{"d_model": 128, "n_head": 2, "norm": "rmsnorm", "init_std_o": 0.0102}
Each number is 128 + 24 x the weight over its row's rms, rounded and kept within 0 to 255. Layers, rows and columns count from 0. The size above them is the row's rms in percent of the matrix's.

# layer 4 attention key, 128x128, rms 0.186, rows 81-107, columns 0-127
size [118 117 137 131 137 133 133 133 126 141 130 141 119 140 142 130 139 139 149 136 128 129 146 136 130 133 132]
[[125 125  97  99 160 147 160 118  68 149 107  86 141 132 140 130 118  92 144 142  98 121 102 135 138 161 150 154 131 120 159 179 141 126 131 124 113 130 150 120 129 121 119 116 127 168 154 113 108 155 155 146 159 131 148 160 170 188 121 168 106  96  92 142 111 138 163 134 127 134 161 143 118 120  50  98 142 147 125 137 112 110 126 128 146 111 100 161 137 122  84 134 122 101 188 161 138 118 167 161 132 138 103 105 120 139 108 151  96 151 111 106 124 127 147 105 136 119 168 174 111 151 130 128 117 127 109 141]
 [104 102 107 108 129 154  87 101 106 133 135 118 114 161 126 131 127 171 136 161 156 141 138 156 107 173 132 129 106 112  91 147  61 171 130  92  75 136 137 161 118 157 107 124 141 162 141  89 134 128 123 119 143  78 119 176  91 120 138 137 140 113 124 144 131 115 135 120 154 119 100 132  68 163  86 143 109 118 130 160 172 160 108 141 136 144 110 129 147 147 145 119 154 116 152 156 134 104 131 151 166 142 124 146 144 130  82 131 133 129 130 129 130 182 166 125 122  79 143 145 137 106 165 106 126 118 114 116]
 [152 139 166 133 151  90 158 160 130 112 113 120 148  97 127 152 127 146 100 159  99 129 133 111  83  66  99 155  85 141 157 102 102 150 129  98 128 137 114 151 121 143 125 147 123 107 129 168 176 128 117  72 138 128 127 107 126 108 158 143 119  97 121 162 138 118 127 131 123 101  91 111 160 118 165 138 170 192 172 122 128 103 105 121 153 123 111 175 121 103 104 146 143 152  59 126 131 160 122 143 103 172 145 129 128 122 168 134 118 120 104 139 148 119 117 127  87 156 130 132 136 127 147 105 146 118 129 114]
 [132 129 129 105 124 115 106 166 167 122 150 118 132 134 142 114 122  90 121 139 139 151 112  97 132 103 137 136 111 133  91 117 107  88 148 142 121 158 105  11 145 112  84 107 120 133 177 132 145 134 148 105 128 157 101 146 156 141 108 129 150 116 135 120 127 116 107 146 147 135 131 116 125 100 117 147 185 138 157 113 141 106 109 120 139 137 163 120 164 115 154 110 141 118  58 149  99 128 156 149 108 123 107 133 147 135 126 132 116 101 139 115 106 108 142 162  44 149 125 122 114 110 152 127 112 138 135 134]
 [171 104 134 101 109 133 149 106 150 111 111 120 106 136 153 122 130  70  89  92 120 132 161 139 126 127 150 143 166 139 146 109 101 161 151 132 127 123 139 140 139 113 201 116 126 114 113  75 138 138 140 135 106 158  91 131 135 115 155  81 125 152 126 124  99 143 131  88 161 120  81 149 126 129 135 125 133 117 123 122 157  79 143 166 155 135 128  98 127 102 137 120  91 122 136  96  67 150 126 153  99 143 120 105 143 116 136 103 169 146 137 140  78  81 106 145 127  84  84 117 127 137 118 148 130 147  99 132]
 [178 108 125 155 125 113 124 146 121 138 147 127 125 139 153  92 133 102 125 118 159 130 102 146 106 118 139 116 134 127 161  92 115  86 124 167 140 154 103 142 131 115 131 102 110 108 162  96 145 145  91 141 131 146 122 128 136  97  91 132  97 144 106 125 110 128 132 115 150 126 111 204 152 130 105  44  92 122 168 109  68 101 121 157 116 103 140 113 129 149 126 128 109 134 133 122 129 129 120  92 128  51 129 153 140 121 163 116 122 114  92 121 116 100 124 101 128  89 109  92 137 109 143 135 171 119 159 132]
 [128  98 119 111 125 120 123 136 139 127  75 122 106 176  86 112 128 183 147 112 171 141 137 163 147 115 155  99  91 163 127 107 110 124 123 138 120 150 113 158 132 116 140 176 169 126 122 100 145 138 174 127 113 140  98  98 124 129 139 149 141  47 122 122  92 134 137 153 142 187 151 152 124 124 100 143 100 134 111 145 138 127 133 128 121 128 156 121 159 112 123 164 139 113 154 142 142  86 103 167 127 119 103 133 132 113 119 140 145 164  85  87 150 181 113 120  88 134 152 104 138 134 137 144 114 124 116  87]
 [144 189 137 125 107 131 144 104 126 135 116 132 116 170 123 106 165 176 148 148 131  84 142 119 123 169 153 123 131 136 146  86  94  88 147 139 161 152 120 155 123 146 142 158  92 113 138 140 131 156 134 132 135 134 111 137 164 151 120 179 122 118 137 140 169 144 129 144  97 148  74  95 122 148 142 122 110 134 109 137 155 139 130 131 103 126 123 163  64 112 126  83 151  71 124  93  99 155 133 156 138 132  72 165 108 128 137 104 140 108 141 107 140 123 108 149 126 158 146 113 104 136 111  99 134 120 163  85]
 [113 137 140 125 119 134 161 124 115 108 150 164 159 125 113 124 130 109 119 143 102 132  86 132 110 159  97 159 140 139 138 116 114  86 113 120 150 136 120 112 132 111 170 126 115 148 122 184 141  77 130 101 126 113 123 102 119  81 104  94 154 170  92 160 135 146 108 112 163 168 126 136 138 123 178 176 157 135 173 116 122 127  94 158 154 137 146  90 124 117 145 106 165 132 115 137 122  98 129 120 123 114  95 127  92 136 168 134 135 168  74  94 142 163 151 142 118  76 119 119 139 114 127 141 162 110 171 151]
 [ 95 141 154 106 121 138 143 161 117  77 145 199 124 136 113 158 131 119 171 120  88 161  75 167 152 122 116 109 115 127 125 131 134 111 115  86 126 134 103 117 126 147 136 143 129  95  63 113 144 113  70 163 106 110 154 120 141 130 135 128 115 118 150 164 130  97 105 149 100 144 104 166 128 112 103 137  85 160  86 126 108 116 152 177 104 107 129 105 114 114 106 157  95 163 127 161 130 133 105 132 125 146 114 143 107  96 154 156 106  98 132 127 120 118 156 125 140  80 116 124 132 130 119  92 111 145 139 125]
 [129  79 150  95 150  73 114 178 155 123  92 126 144 125 142 138 126  97  90 133 108  95 131 179 116 121 143 142 132 123 125 140 111 109 110 136 121 112 140 134 133 131 142 124  99 162 121  91 165 115 144 125 124 101 143  85 137 152 107 175 121 147 108 156 120 113 140 119  99 152 138 111 135 109 136 102 129 148 127 121 135 113 102 124 181 133 143 133 191 124 183 126 116 140 113 174 145 125 103 120 123 152 192 124 118 153  68 152 115 153 128 154 129  96 130  92  93 147  80 142 135 110 137 115 122 109  88 127]
 [141  67 152 122 140 129 159  88 113 116 104 141 160 117 151 139 127 170 126 111 124 162 113 166 106 103 131 139  99 135 140 108 143 120 147 104  97 132 161 148 131 157 133 147 135 129 126 108 185 138 146 137 131 134 176 160 140 120 130  75 100  96 149 110 140 179 125 117 116  91  96 118 138  85 136 156 133  96  91 150  99 108 140 126 103 127 146 119 122 157 105 147 112 120 108 167 122 137 140 126 187  89  87 122 135 115 132 125  73 184 167 122 124  93 120 109 120 157 118 132 106 130 136 103  97 113 134 107]
 [108  80 178 104 124 161 120 149 103 147 153 141 182  93 171 159 129 137 135  96  94 134  98 155 118 121 170 130 104 118 116 137 130 150 146 141 111 167 123 169 146 104 113 156 132 140  66  86 150 140  95 125 122 126  91 132 140 136 140 172 123 100 173 136 130 127 157 153 135 142 110  83 134 145 156 146 132 124 119 103 113 138 119 107 105 101 124 126 141 146 124 102 167  93 114 106  82 102 100 162 147 114 113 146 143 155 156 174 115 131 132 145 136 101 127 151 141 155 104 135 114 175 106  97 119 121 148 137]
 [123 153 143 138 117 111 102 106 110 130  95 119 123 137 138 147 122 121 104  80 135 154  77 113 155  95 175 104 159 139  57 115 129 116 107 147 128 102  71 143  71  90 138 179 142 154 149 124 146 136 127 148 129 137 136  98 152 141 116  83 105 146 129 116 106 102 151 122  95 125 107  92 140 136 152 131 149 166 168 145 121 119 109 141 124  87 103 134  93 158  74 129 108 161 125  81 131 112 102 141 136 151 151 121 137  75 141 130 126 125 131 112 120 133 127 141 147 109 107 140 167 101 120  92 138 133 111 127]
 [ 94 132 131  93  92 116 110  98 100 175 166 154 136 119 158 187 133 132  62 200 126 125  77 100 143 125 117 157 112  97 148 127 131  87 101 103 131 138 155 131 199 113 143 140 129 117 159 151 120 147 121 120 110 147 120 171 134 139 139 130 113 144 118 120 129 129 159 116  89 146 116 100 169 106 111 108 111 113 149 147 154 134 136  89 140 124 142 137 130  78 115 139  92 133 108 133  97 126 157 150 126 158 125 131 142 166 154 117 108 129 182 149 134 166 110 124 129 132 141 110 133 149 141 125 125 117 129 117]
 [127 140 120 132 122 129  91 122 106 154 166 110 113 119  99 159 136 200 116 103 168 109 131  53 127 148 169 131 105 114 172 133  94 123 153 113 147 132 111 141 170 125 163 121 156 149 115 142 113 131 104 179  88 132 142 123 110 138 101 130 154 132 131 131 123  68 152 123 122 134 166 175 143 151 140 158 111 120 100 117 141 136 102 106 135 122 102 116 130 109 141 129 132 188 122 137 129  99  52 141  90 130 172 138 127 111 150 148 115 137 120 141 133 133 168 101 144 128 115 132 140 125 149 116 111 123 121 150]
 [110 161 118 122 125 149 136 133 122 145 152 118 122 119 102  99 134 108 129 109 101 196 107 123 122 143 142 155 149 102 145 145 148 100 113 167 119 144 125  96 118 116 140 124 180 113 152 141 180 100 112  95 103 126 105 135 150 124 151 145 154 137  91 137 119 148 187  80 181 109  98  97 127  98 118 155 137 114 106 145 160 128  96 132 110 113  72 120 134 138 135 102 137 130 112 111  86 155  97 128 138 110  93 135 131 173 134 125 125 152  83 205 140 117 140 169 172 138 130 141 134 130 140 134 137 131 131 125]
 [118 146 113 114 103 163 122 125  85 130 101 124  79 142 135 118 121 162 113 137 118 135 123 176 106 105 143 122 134 136 122 120 137 115 153 153 138 114 113 154 143  60 138 105 125 116 144 144 166 114 112 142 116 130 113 108 122 127 180 117  90 135 149 124 141 102 144 139 142 163 153 139 138 128 163 178 132  90  49 132 127 131 117 139  65 137 178 135 117 142 112 103 172 117 113 147 117 162 110 132 167 115 128  77 132 164 103 112  90  85 115 132 103 143 129 108 131 133 135 151 111  94 134 124 141 175 110 109]
 [103 110 139 103 134  88 176 143 116  84 138 158 140 134 110 103 108 117 140 114 134 136 161 122 134 165 132 151 142 112 123 123 147 154 131 109 154 166 122 158 138  84 107 105 111 136  95 150 137 129 122 172 133 146 131 161 139 154 127 152  92 159 143  84 116 131 173 113 127 122 145  95 112  95  99 138 167 121 196 138 119 152 106 155 147 131 165 128 165  98 107 137 109 109 119 117  95 128 102 162 130 133 143  93 117 136 138 158 131 120 148 159 133  92 207 111 170 177 128 118 129 135 121 123  98 149 127 134]
 [132 168 133 123 118 125 106 151 162 139  85 155 128 111 174 109 158 138 104 126 119 109 109 124 114 150 150 147  79 134 159 148 150 148 142 148 108 116 111 176 135 127 121 112 133 162 125 128 153 125 125 160 133 128 149 198 124 136 129 145 150 121 142 128 136 131 151 142 137 165 128 163 150 130 116 185 101 166 193  94 129 129 160 138 146 124  99 101  77 120 151 116 151 141 119 105 125 111  71 149 153 153 119  92 112 117 154 131 138 120 142 119 100 140 127  93 119 144 168 164 126 105 104 125 128 125 113 198]
 [135  92 162 146 106  90 100 151 104 134 110 150 102 143 108 137 166 109 114 138 117 160 153 180  93 161 142 114 171 105 125 135 163 142 162 162 165  86 140 106 111 100 116 121 132 121 135  97 135 120 135 158  97 155 136 103 106 146 137  86 105 209 130 143 120 145 127 128 107 153 138 100 134 137 109 168 136 109 168 110 178 113 100 119 117 128 134 125 140 124 146 116 128 117 160 130 132 152 139 192 102  84 141 159 163 153 109 118 126 125 104 118 104 141 129 118 111  85 112 117 102 126 152 124 115 143 113 161]
 [110 110  91 109 119 146 108 107 122 129  77  79 165 115 107 134 106 146 128 153 114 167 148 148 107 132 148 128 138 155 130 124 109 126 134  99 161 127 137 172 110 123 112 145 149 107  98 105 137  88 147 145 127 118 169 108  72 139 154  93  98 119 159 104 141 144 116 118 153 130 124 136 101 156 196  80 158 156 165 120  95  84 132 130 130 133  65 113 133 148 151 122 162 140 114 130 150 141 145 120 150 136 115 140 146 179 118  99 129 167 157  90 150 118 132 141 149 117 131 105 124 109 129 174 102 127 143 129]
 [189 104  95 110  87 135 170 106 173 138 153 136 120 135 174 126 141 156 149 150 170 117 151 131 132 128 131 136 134 134 196 155  99 103 141 136  94 136 147 163 136 144 117 157 151 123 148 170 124 108 152 168 148  88  83 125 138 141 184 106 142 130  99 136 128 146 131 151 128 133 145 130 155  97 110 125 102 134 139 135 148 102  90 141 173 134  88 114 134 142  99 128 116 106 140 119  98 143 110 147 104 146 188 159 100  92 126 129 144  96 134 152 158 110 140 120 115 140 119 103 138 129 144  96 153 148 122 109]
 [ 99 164 166 152 158 172 155  88  67 110 115 101 187 110 141 183 121 124 133 156 172 135 121 129 103 135 125 165 132 117 124 151 101 132 130 124 120 139 165  98  99 112 113  98 114 109 140 128 117 127 112 123 114 134 151 144  79 158 162 126 122 148 119 160 102 165 100 160 142 111 163 145 138  83  82 111 130 131 125 155  96 149 173 109 147 100 107 121 125 139 101 145 128 112  92 110 142 160 120 126 104 112 116 120 129 111 143 110 114 114 144 133 131 144 132 113 149 171 104 104 103 128 128  95 145 150  95 175]
 [143  91 154  81 165 127 151 133 119 108 150 114 119 108 120 149 161 118 120 110 117 149 134 155 105 181  88 138  75 123  90 121 111 102 131 153 119 107 113  91 141 122 130 139 174  81 152 101 103 151 145 120 138 119 133 145 164 129 127 113 160 119  85 151 114 128 122 121 148 143 156 172 147 136 117 131 124 102 101  90 129 103 131 142 124  77 125  85 148 147 145 139 173 186 136 102 160 133 117 128 138 147 165 176 149 130 119 150 147 146 148 188 141 155 139  95 119 127 134 144 129 125  73 129 129 121 116 122]
 [147 128 100 100 104 154 136  98 121 144 122 113 137 152  90 141 110 122 149  92 170 130 102 152 156 126 133 151 123 160 128 117 129 163 174 108 145 115 143 137 110  89 135 162 114 100  87 142 121 111 147 112 119 142 138 151 111 108 127 143 129 148 106 131 148 113 105 153 167 175 129 158 105  99  85 124 132 139 154 169 126 146 146 152 130 105 178 128 104 113 102  94 126 108 163 120 153 183 112 128 112 163 149 125 153 112  46 114 127 109 114 132 109 156 144 134 102 127 154 147 143 165 130  79 119 113 102 174]
 [127 145 135 150 118 113 153 139  91 125 126 154 140 108 132  82  99 123 129 135 143  77 177 167 151 149 113 133 114  94 122 120  83 107 146 105 101 147 140 148 148 119  93 115 139 123 120 116 131 110 142 114 114 119 169 155 184 147 129 112  65 114 143 131 113 123 200 134 107 182 131 147 143 120 108 142 105 145 168 136 135 152 115 133 145 146  84 110 106 166 130 106 128 153 153 106 111 129 139 119 150 131  52 129 156 129 125 122 129  93 142 171 133  89 115 109 136 114 132  94 110 147 120 157 126 132 141  93]]
# layer 4 attention query, 128x128, rms 0.174, rows 82-108, columns 0-127
size [112 129 133 132 127 131 132 130 147 123 140 125 142 143 128 138 139 144 139 128 133 138 130 129 125 129 132]
[[197 118 150 106 130 132 171 125 141 128 129 161 104 115 131 190 110 106 137 127 171 125 133 168 104  97 114 128 121 127 141 144 132 143 139 107 109 146 128 115 114 151  95 133 148 130  89 143 175 162 157 138 160 139  97 161 162 109  85 133  89 174 123 130 161 110  96 131 151  84 146 121 169 110 133 140 159 156 136 110 121 114 136 115 118 126 119 151 132 131 168 132 141  92 131 141 129 127 125 122 104 121 140 102 101 128 163 124 128 159 115 177 136 149  98 152 112  71 145 171 126 149 147 158 166 108 117  97]
 [139 106 140 120 122  90 151 119  78 100 107 131 127 153 103 123 117 132 109 118 104 116  29 122 132 136  90 110 128 143 109 138 135 122 164 125 141 115 156 102  86 136 111 101 136 146 111  72 128 168 128 121 116 125 105 145 119 128  92 147  69 160 131 135 172 162 111 118 123 141 152 129 126 142 130 109 111 154  95 138 162 108 121 157 146 173 107  87 101 139 118 132 144 119 135 116  87 136 130 113 113 155 123 114 107  98 136  75 126 124 143 166 110 116 147 123 118 167 135 108 165 156 109 146 159 110 146  89]
 [104 129 133 173 166 158 155 142 146 105 135 123 150 144 133 123 122 153  44 109 118  85 145 159 147 132 154 124 138 134 148 118  99 139 126 150 148 117 144 102  97 125 127 136 112 119 133  91 170 143 127 121 122  77 114 160  92 134 152 104 101 126 148 132 135 116 104 126 126 124 170  97  94  81 104 138 123 112 128 163 128  99  86 179 109 116 150 153 120 132 172 134  96 140 114 138 115 120 118 135 169 132 154 142 121 163 115  85 152  97 110 138  98 120 128 153 139 147 126 111 121 108 109  87 172  94 178 127]
 [101 152 132 149  92 155 132 164 132 103 163 124 154 157 185 156 158  90 135 111 110 140 171 111  82 130 147 105 137 122 119 128 177 138 155 103 143 110 134 137 139 156 131 172 149 122 134 136 166 135 141  83 140 149 123 115 109 113 107 136 171 124 135 121 132 146 123 117 177 171 122 100  98 103 105 117 108 136  97 128 146 112  72 114 154 113 134 116  81 141 104 114 105 143 160 143  96 102 110 116 121 138 132 107 129 111  82 129 102 144 153 119 131 108 154  62 114 148 167 121 132 106 114 152 105  95 102 126]
 [105 137 101 129 120  44 119 147  69 139 150 119 156 202 142 133 167 158 103 118 131 111 143 156 109 125 119 132  87 110 169 132 132 129 155  88 172 131 128 166 118 160 133 144 127 138 201 126 130 135 112 120  99 121 129 167  87 142 136  58 135 121 131 152 155 154 151 153 153 132 127 129 124 117  98 122 147 116 133 154 127 105 130 144 143 139 138 101 146 150  76 139 132 124 119 151 150  94 154 111 117 116 115 134 138 139 114 133 150 131 131 107 108  92 128 106 121  79 107 148 132 117 125 114 118 116 119 111]
 [125 122  95  99 138 145  72  89 103 118 148 144 129 135 111 144 147  99 123 101 141 160 165 156 158 119 119 137 116 149 131 154 125 126 148 170 126 130 104  78 162 131 123 128 156 134  94 137 116  94 142 132 141 116 139 149 117  92 114 143 127 104 130 109 145 159  97 107 131  82 100 147 113 125 119 137 209 112 163 144 114 156  82  89 134  92 120 101 136 118 135 112 111 124 122 134 176 116 124 141  97 147 111 116 113 139 124 152  94 105  89 132 114 111  50 132 132 132 142  93 107 134 144 114  99 168 116  96]
 [103 142 123  99 153 167 149 125  81  86 130 118  95 107 124 132 132 124 126 126 129 113 151 141 140 149  84  88  94  89 132 150 120 132 101 163 150 117 103 145 132 113 132 151 110 146  86 143 160 138 102 123 110 115 118 133 121 116  96 129 119 167 138 130 150  83 108 156  78 123 157 156  99 131 146 124 146 119 139 119 114  90 130 105 157  98 125 100 128 118  78 110 142  97 133 107 115  79 169 112  97 143  79 145  90 126 142 102 191 138 138 112  94 148 156 172  90 164 135 118 140 124 142 115  94 129 109 116]
 [125 129 128 141  81 117 113  52 122  86 122 116 109 139 109 149 127 126 110 164 105 145 131 143 152 129 101 157  83 161 130  85 146 128 147 146 102  85 141 134 140 133 116 130 137 182 127 157 123 128 178 132  78 116  83 136 103 176 135  96 135 109 149 144  95 128 124 153 132 142 149 107 136 119 117 160 137 150 127 118 105  91 166 126 125 119 157 119 139 177 173 124 149 152 148 152 103 140 138  85 156 130 142 135  83  98 119  87 113 121 103 151 168 126 117 131 122  99 127 163 130 123  92 128 152 115 128 148]
 [132  97 126 134 105 111 120  75 147 138 145 115 142 154 131 124 150 111 134 105 115  81 103 132 129 133 125 141 119 149 127  71 176  93 142  80 119 144 140 160 157 116 113 116 162 145 138 136 149 180 111 144 138 180 113 112 131 166 131 130 139 178 154 147 170 113 133 118 160 103 149 156 109 170 136 124 135 164  93 156 145 142  92  87 142 131 118 103 126 102 127 153 170 147 154 125 113 132 102  98 127 153 144 128 137 139 159 180 137 104 118 111 155 115  86 147 131 112  97  99 126 103 106  78 159 113 111 135]
 [169 140 135 117 125 116 125 121 149 140 120 181 143 155 121 126  61  81 126 114 100 137 123 156 123  77 148 121 111 136 102 115 130 116 123 116 169 116  90  93 153 141 136 156 122 107 121 116 112 114 155  78 162 125 142 131 136 145 135  92 122 155 142 123 101 149 132 131 113  63 136 118 126 126  85 147 112 138  95 177 154 129  97 158 156 113 116 149 136 140 155 117 152 115 115 142 110 135 133 150 168 104 126 117 138 151 128 144 110 105 148 146 138 169 125 129 130 156  92 192 114 178 111  89 162 147 167 128]
 [135 132 130  74  97 124 135 157 127 172 135 122 150 163 145 103 114 107 117  89 104 140 146 148 115 151 110 121 149 123 106 147 180 160 118 127 147 176 123 101 152 151 109 160  98 140 119 135 141 143 113 113 157 110  98 179 146 108 113 149  84 111 116 114 132 147 123 152 149 126 135 129  83 102 136 140 122 133 103 106 113 135 168 118 153 119  94 139 117  93 134 138 135 178 102 102  96 150 140 111  96 136 102 158 143 138  89 141 124 103 133 127 176 143  89  92 117 135 142  77 144  78 168  90 151 151 108 115]
 [ 72 105 132 100 143 164 132 159 136 150  99 111  96 192 139 117 134  75 176 117 142 113 111 158 140 157 147 112 134 130 116 165 139 158 151  90 134 137  74 125 149 138 118 138 133 128  99 137 104 119 122 123 124 112 138 153 137 128 147 111  86 179 149 167 110 118 152 113 127 156  80 126 147 140 150  98 110 132 100 113 117 132 113 131 153 115 119 174 158 156 144 124 119 138 137 113  59 125  99 115 125 159 126 125  99 124 138 139 151  89 129 150 122 152  78 160 162 122 124 110 127 100 110 128 150 141  89 108]
 [104 100 142 143 124 109  31 100 124 138 118  90 134 170 130 140 110 149 136  65 129 150 133 147 131 155  83  97 176  87 111 119 142 104 159 136 132 147 144 114 125 125 117 109 158  99 109 136 163 144 145 132 122 111 139 127 100 129 129 109 141 110 134 106 162 145 115 124 104 126 125 149 163 142 124 137 128 141 119 121 165 145 104 154 138 113 150 120 122  74  97 132 137 119 128  84  89 148 155  98 110 118 171 114  87 120 126 128 134 122 120 145 140 139 156 104 143 123 104 121  88 158 134 177 142  86 116 177]
 [114 115 180 129 146 125 135 153 184 120 113 136 112 143 118 152  91 177 126 149 146 148 136  84 149 104 100 140 179 110 151 121 145 111 126 162 163 139 117 116 175  64 112 128 126 130 129  98 152 128 131 154 119 101 141 115 165 123 144 155  67 150 134 114 131 147 121 114 141 144 197 113 117 115 136 113 155 145 101 112 158  90 177 145 160 136 117 129  97 143 136 144 124 118 141 138 120 139 122 128 122 181  99 138 134 125 126 151 180 134 149 126  84 132 122 151 146 111 127 158 179 103 117 150 135 137 118 140]
 [100 135 144 112 129 122  78 109 144  92 108 137 154  79 147  94 173 145 156 152 166 155 126 169 140 124 114 119 115 114 140  64 146 145 117 128  98 158  77 130 130 130  90  92  96 121 121 137 126 114 121 148 147 131 153  94 170 134 119  93 170 121 124  99 110 118 120 101 150 137 141 128 181 134  95 116 155 139  97 167 146 128 154 164 139 134 115 117  96 153 100  99 170 103 139 104 150 105 104 130 133 140 129 132 135 151 120 154  95 131 128 132 115 115  94 130 134  83 146 138 149 153 118 159 128  83 105  93]
 [ 83 163 127 163 130 104 113 136 124 132 119 132  95 129 138 134 129 134 147 158 118 150 176 107 119 126 136 115 122 115 158 131 110 134 154 119 109 154 117 133 117 105 159 142 122 131 123 138 150 140 128 116 116 127 129 165 149 135 151 125 124 173 119 170 106 105  79 130  63 101 158 139 115 100 147 143 117 122 113  84  81 163 127  92 140 123 119 152 105 150 135 138 121 139  99 114  50 113 104 125 183 123 131 122 111 100  86 116 132  97  87 118 173 111  76 127 131 111 166 140 129 147  99 158 150  81 133 150]
 [106 133 133 173 162 144 126 104 126 163 110 121 151 107 109 101 145 143 131 189 107 150 102 171  96 139 100  64 124 112 142  97 142 136 111 146 141 144 157 154 142 109 149 116 122 114  78 164 106 128 167 147 150 118  80 123 116 129 113 142 126 151 121  94 123  90 100 143 108 126  94 163  85 113 126 115 144 107 144 130 113  90  76 111 142 112 115 114 174  90 138 137 106 153 141 130 136 115 162 113  90 147 133 134 126  89  98 145 126 127 138 160 140 109  58 131 109 160 110  98 152 128 133 116 137 133 123 132]
 [125 137 137  91  88 149 101 156 120 121 128 121 167 123 100 121 121 105 159 128  84 102 134 107  94 116 104 140 115 160 108 146 140 116 112 103  87 162 120 119  97  97 133 131 169 122 153 119 154 180 143 165 115 122 168 132 145 138 140 122 120 148 114  98  97 125 120  78 110 158 106  74  96 117 124 106  83 150 114 150  91 117 126 161 127 168 137 113 134 159 103 145 123 114 152 159 108 132 121  88 132 158 170 154 108 179 131 162 151 113 130 118 139 173  82 139 124 147 165 138 134 105 150 130 114 117 153 146]
 [126  99 132 114 142 121 123 114 115  94 109 132 111 160 157 125  94 163 143 156 164 131 123 129 153 121 173 100 134  88 115 135 133 109 102 141  89 165  73 154 141 130  84 136 163 185 107 126 156 134 153 103 131 170 143 151 119 137 150  98 175 167 119 143 171  92 124 102 151 149 115 108 100 120 122 150 140 163 112 133 118 132 149 141 182 124 164 106 132 128 142  85 121 128 123 134 143 146 149 125  80 127 148 110 144 141 137 136  68 136 118 145 144 149 115 115 112 167 157 126 135  92 104 155 169 133 134 110]
 [ 99 137 133 163 117 184  98 151 120 107 142 135  81 147 127 119 113 136 126 124  99 167 134 129 123 132 114 146 105 149 150 124 131 116 122  89 162 108 144 161 176 131 128 105 123 152 147 104 152 165 136 138 165 126 110 132 129 107 168 129 123 139 123 114 110 118 145 111 136 108 122 130 120  85 111 131 113 114 156 166 101 153  44 183 133  82 137 153  92 149 152 149 175 148 151 131 145 148 124 129  98  84 124 135 114 109 129 156 119 139 117  91 111  97 112 108 110 175 123 154 118 111 163 154 130 121 149 175]
 [135 139 143 112 123 125 156 104 165 173 107 107 114  86 161 145 147 112 154 139  87 139 139 118 127 133  91 104 128 142  98 105 111 116 150 136 114 129 166 119 111 161 144 122 139 140 128 146 149  93 123 112  93  79 105 142 195 140  72  95 134 101 177 100 141 138 131 137 136 125  79 148 124  98 118 145 131 106 111 145  84 174 124 148 130  84 147 165 167 114 132 103 129 116 111 153 131 112 122 149  75 132 102 133 123 104 143 121 143 169 122 126 129 144 143  75 126 121 163 110 115 119  89 112 119 164 118 113]
 [120 118 153 126 130 143 122 172  99 101 135 138 118 109 175 115 156 132  85 126 119 111 117 149  84  83 110 150 154 153 159 202 126 125 132 128 139 130 167 144 122 101 117 123 147 135 110 132 153 103 126 127 155 153 128 100 113  94 103  64 153 130 106 137 139 108  94 129  88 142 182 104 130 167  95  95 145 130 107 113 130 157 147 132 161 165  79 127 111 138 164 114 122  91 123 153 116  87 137 113 110  93 137 137 148 154 117 125 135  96 162 116 147 134  99 137 121  85 158 138 120 150 109 145 108 159 131 121]
 [129  98 136 133 118 142 138 155 145 122 148 130 132 123 113 113 112 146 106 142 145 173 129 149 121 185 131 133 145 123 138 132 148 162 118 112 151 119 192 128 109 112 147 122 127 131 151 137 159 181 153 130 137 133 180 102 163 120 122 124  94 112 131 141  95 105 142  93 130 122 122 119 175 122 183 139  66 137 116 118 128 129 174 116 121 152 100 122 143  77 137 108 155 123  52 135 137 141 152  95 107 177 133  93 152  90 112 131 142 147 121 114 128  95 148 126 135 113 193 124 113 133 115 126 150 137 145  97]
 [170 109 123 166 125 142 154 114 144 169 124 123 129 159 106 162 132 154 110 151 161 131  98 155 136 152 146 130 105 140 126  99 150 130 131 123 172 147 105 121 141 150 156 157 150 132 132 157 115 113 106 138 149 194 109 135 159 112 158 115 129 104 125 137 105 157 113 117  90  91 104 130 154  96 142 140 110 155 118 134 128 155 117 136 138 137 121 157  88 143 154 135 131 121 133 148 154 122 121 135 144  98 105 119 143 162  69 157 125  82 142 179 140 102 150 140 118 124 194 111 177 102 110 117 137  60 144 114]
 [104 140 140 160 122 148 141  77 140 116 144 130 144 148 147  88 132 142 128 111 150 126 176 114  91 124 111 131 124 130 130 165 173 143 103 144 150 121 105 144 151 102 142 135 154  72  44 148 138 187 142 157 127 140 127  93 112 127 130 138 160 126 141 139 129 132 116 112 139 149 128 110 163 113 135  85 125  98 178 133  90 147 113 130 113 123 168 136 137  78 122 103 127 118 121 123 148 115 159 128 147 114 117 128 118 124 132 140 108 139  96 148 118 110 151  97 108 125 133  85 129 169 115  71 163 169 170 125]
 [151 108 152 155 130 166 149 117 160 128 135 104 110 151 125  99 117  97 155 153 145 121 136 136 101 121  97 120 154  92 144 166 118 108 115 159  84 138 152  89 105 100 128 143  76 176 154 130 133 148 135 122 141 156 138 106 123 149 111  96  95 130 116 193  94  77 141 128 133 167 137 120  85 123 126 146 114 183 104 160 110 133 122  97 128 108 175 112 108 135 116 115 106 149 118 159 134 126 129 113  89 119  94 165 131 180 149 148 177 124 138 121 123 138 113  92 149 152 143 140 113 126 139 120 106  97 109 125]
 [135 130 161 134 108 104 116 130 139 137 120 121  85 153 122 143  95 102 168 106 140 139 153 127  90 143 147 164 128 103 147 116 141 125  94 113 135 104 199 126  96 147  68 112 173 129 138 113 123 181 159 139 124  89 151 125  93 100 158 168 104 159 101 112 137 145 113 124 123 119 130 152 175 128 119 148  93 145 135  98 120  97 103  82 130 110 138 147 149 111 124 122  99 170 132 121  87 131  84 135 139 134  88 101 142 130 168 104 120 134 147 120 130 138 135 132 113  82 150 152 146 133 105 120 166 140 146  88]]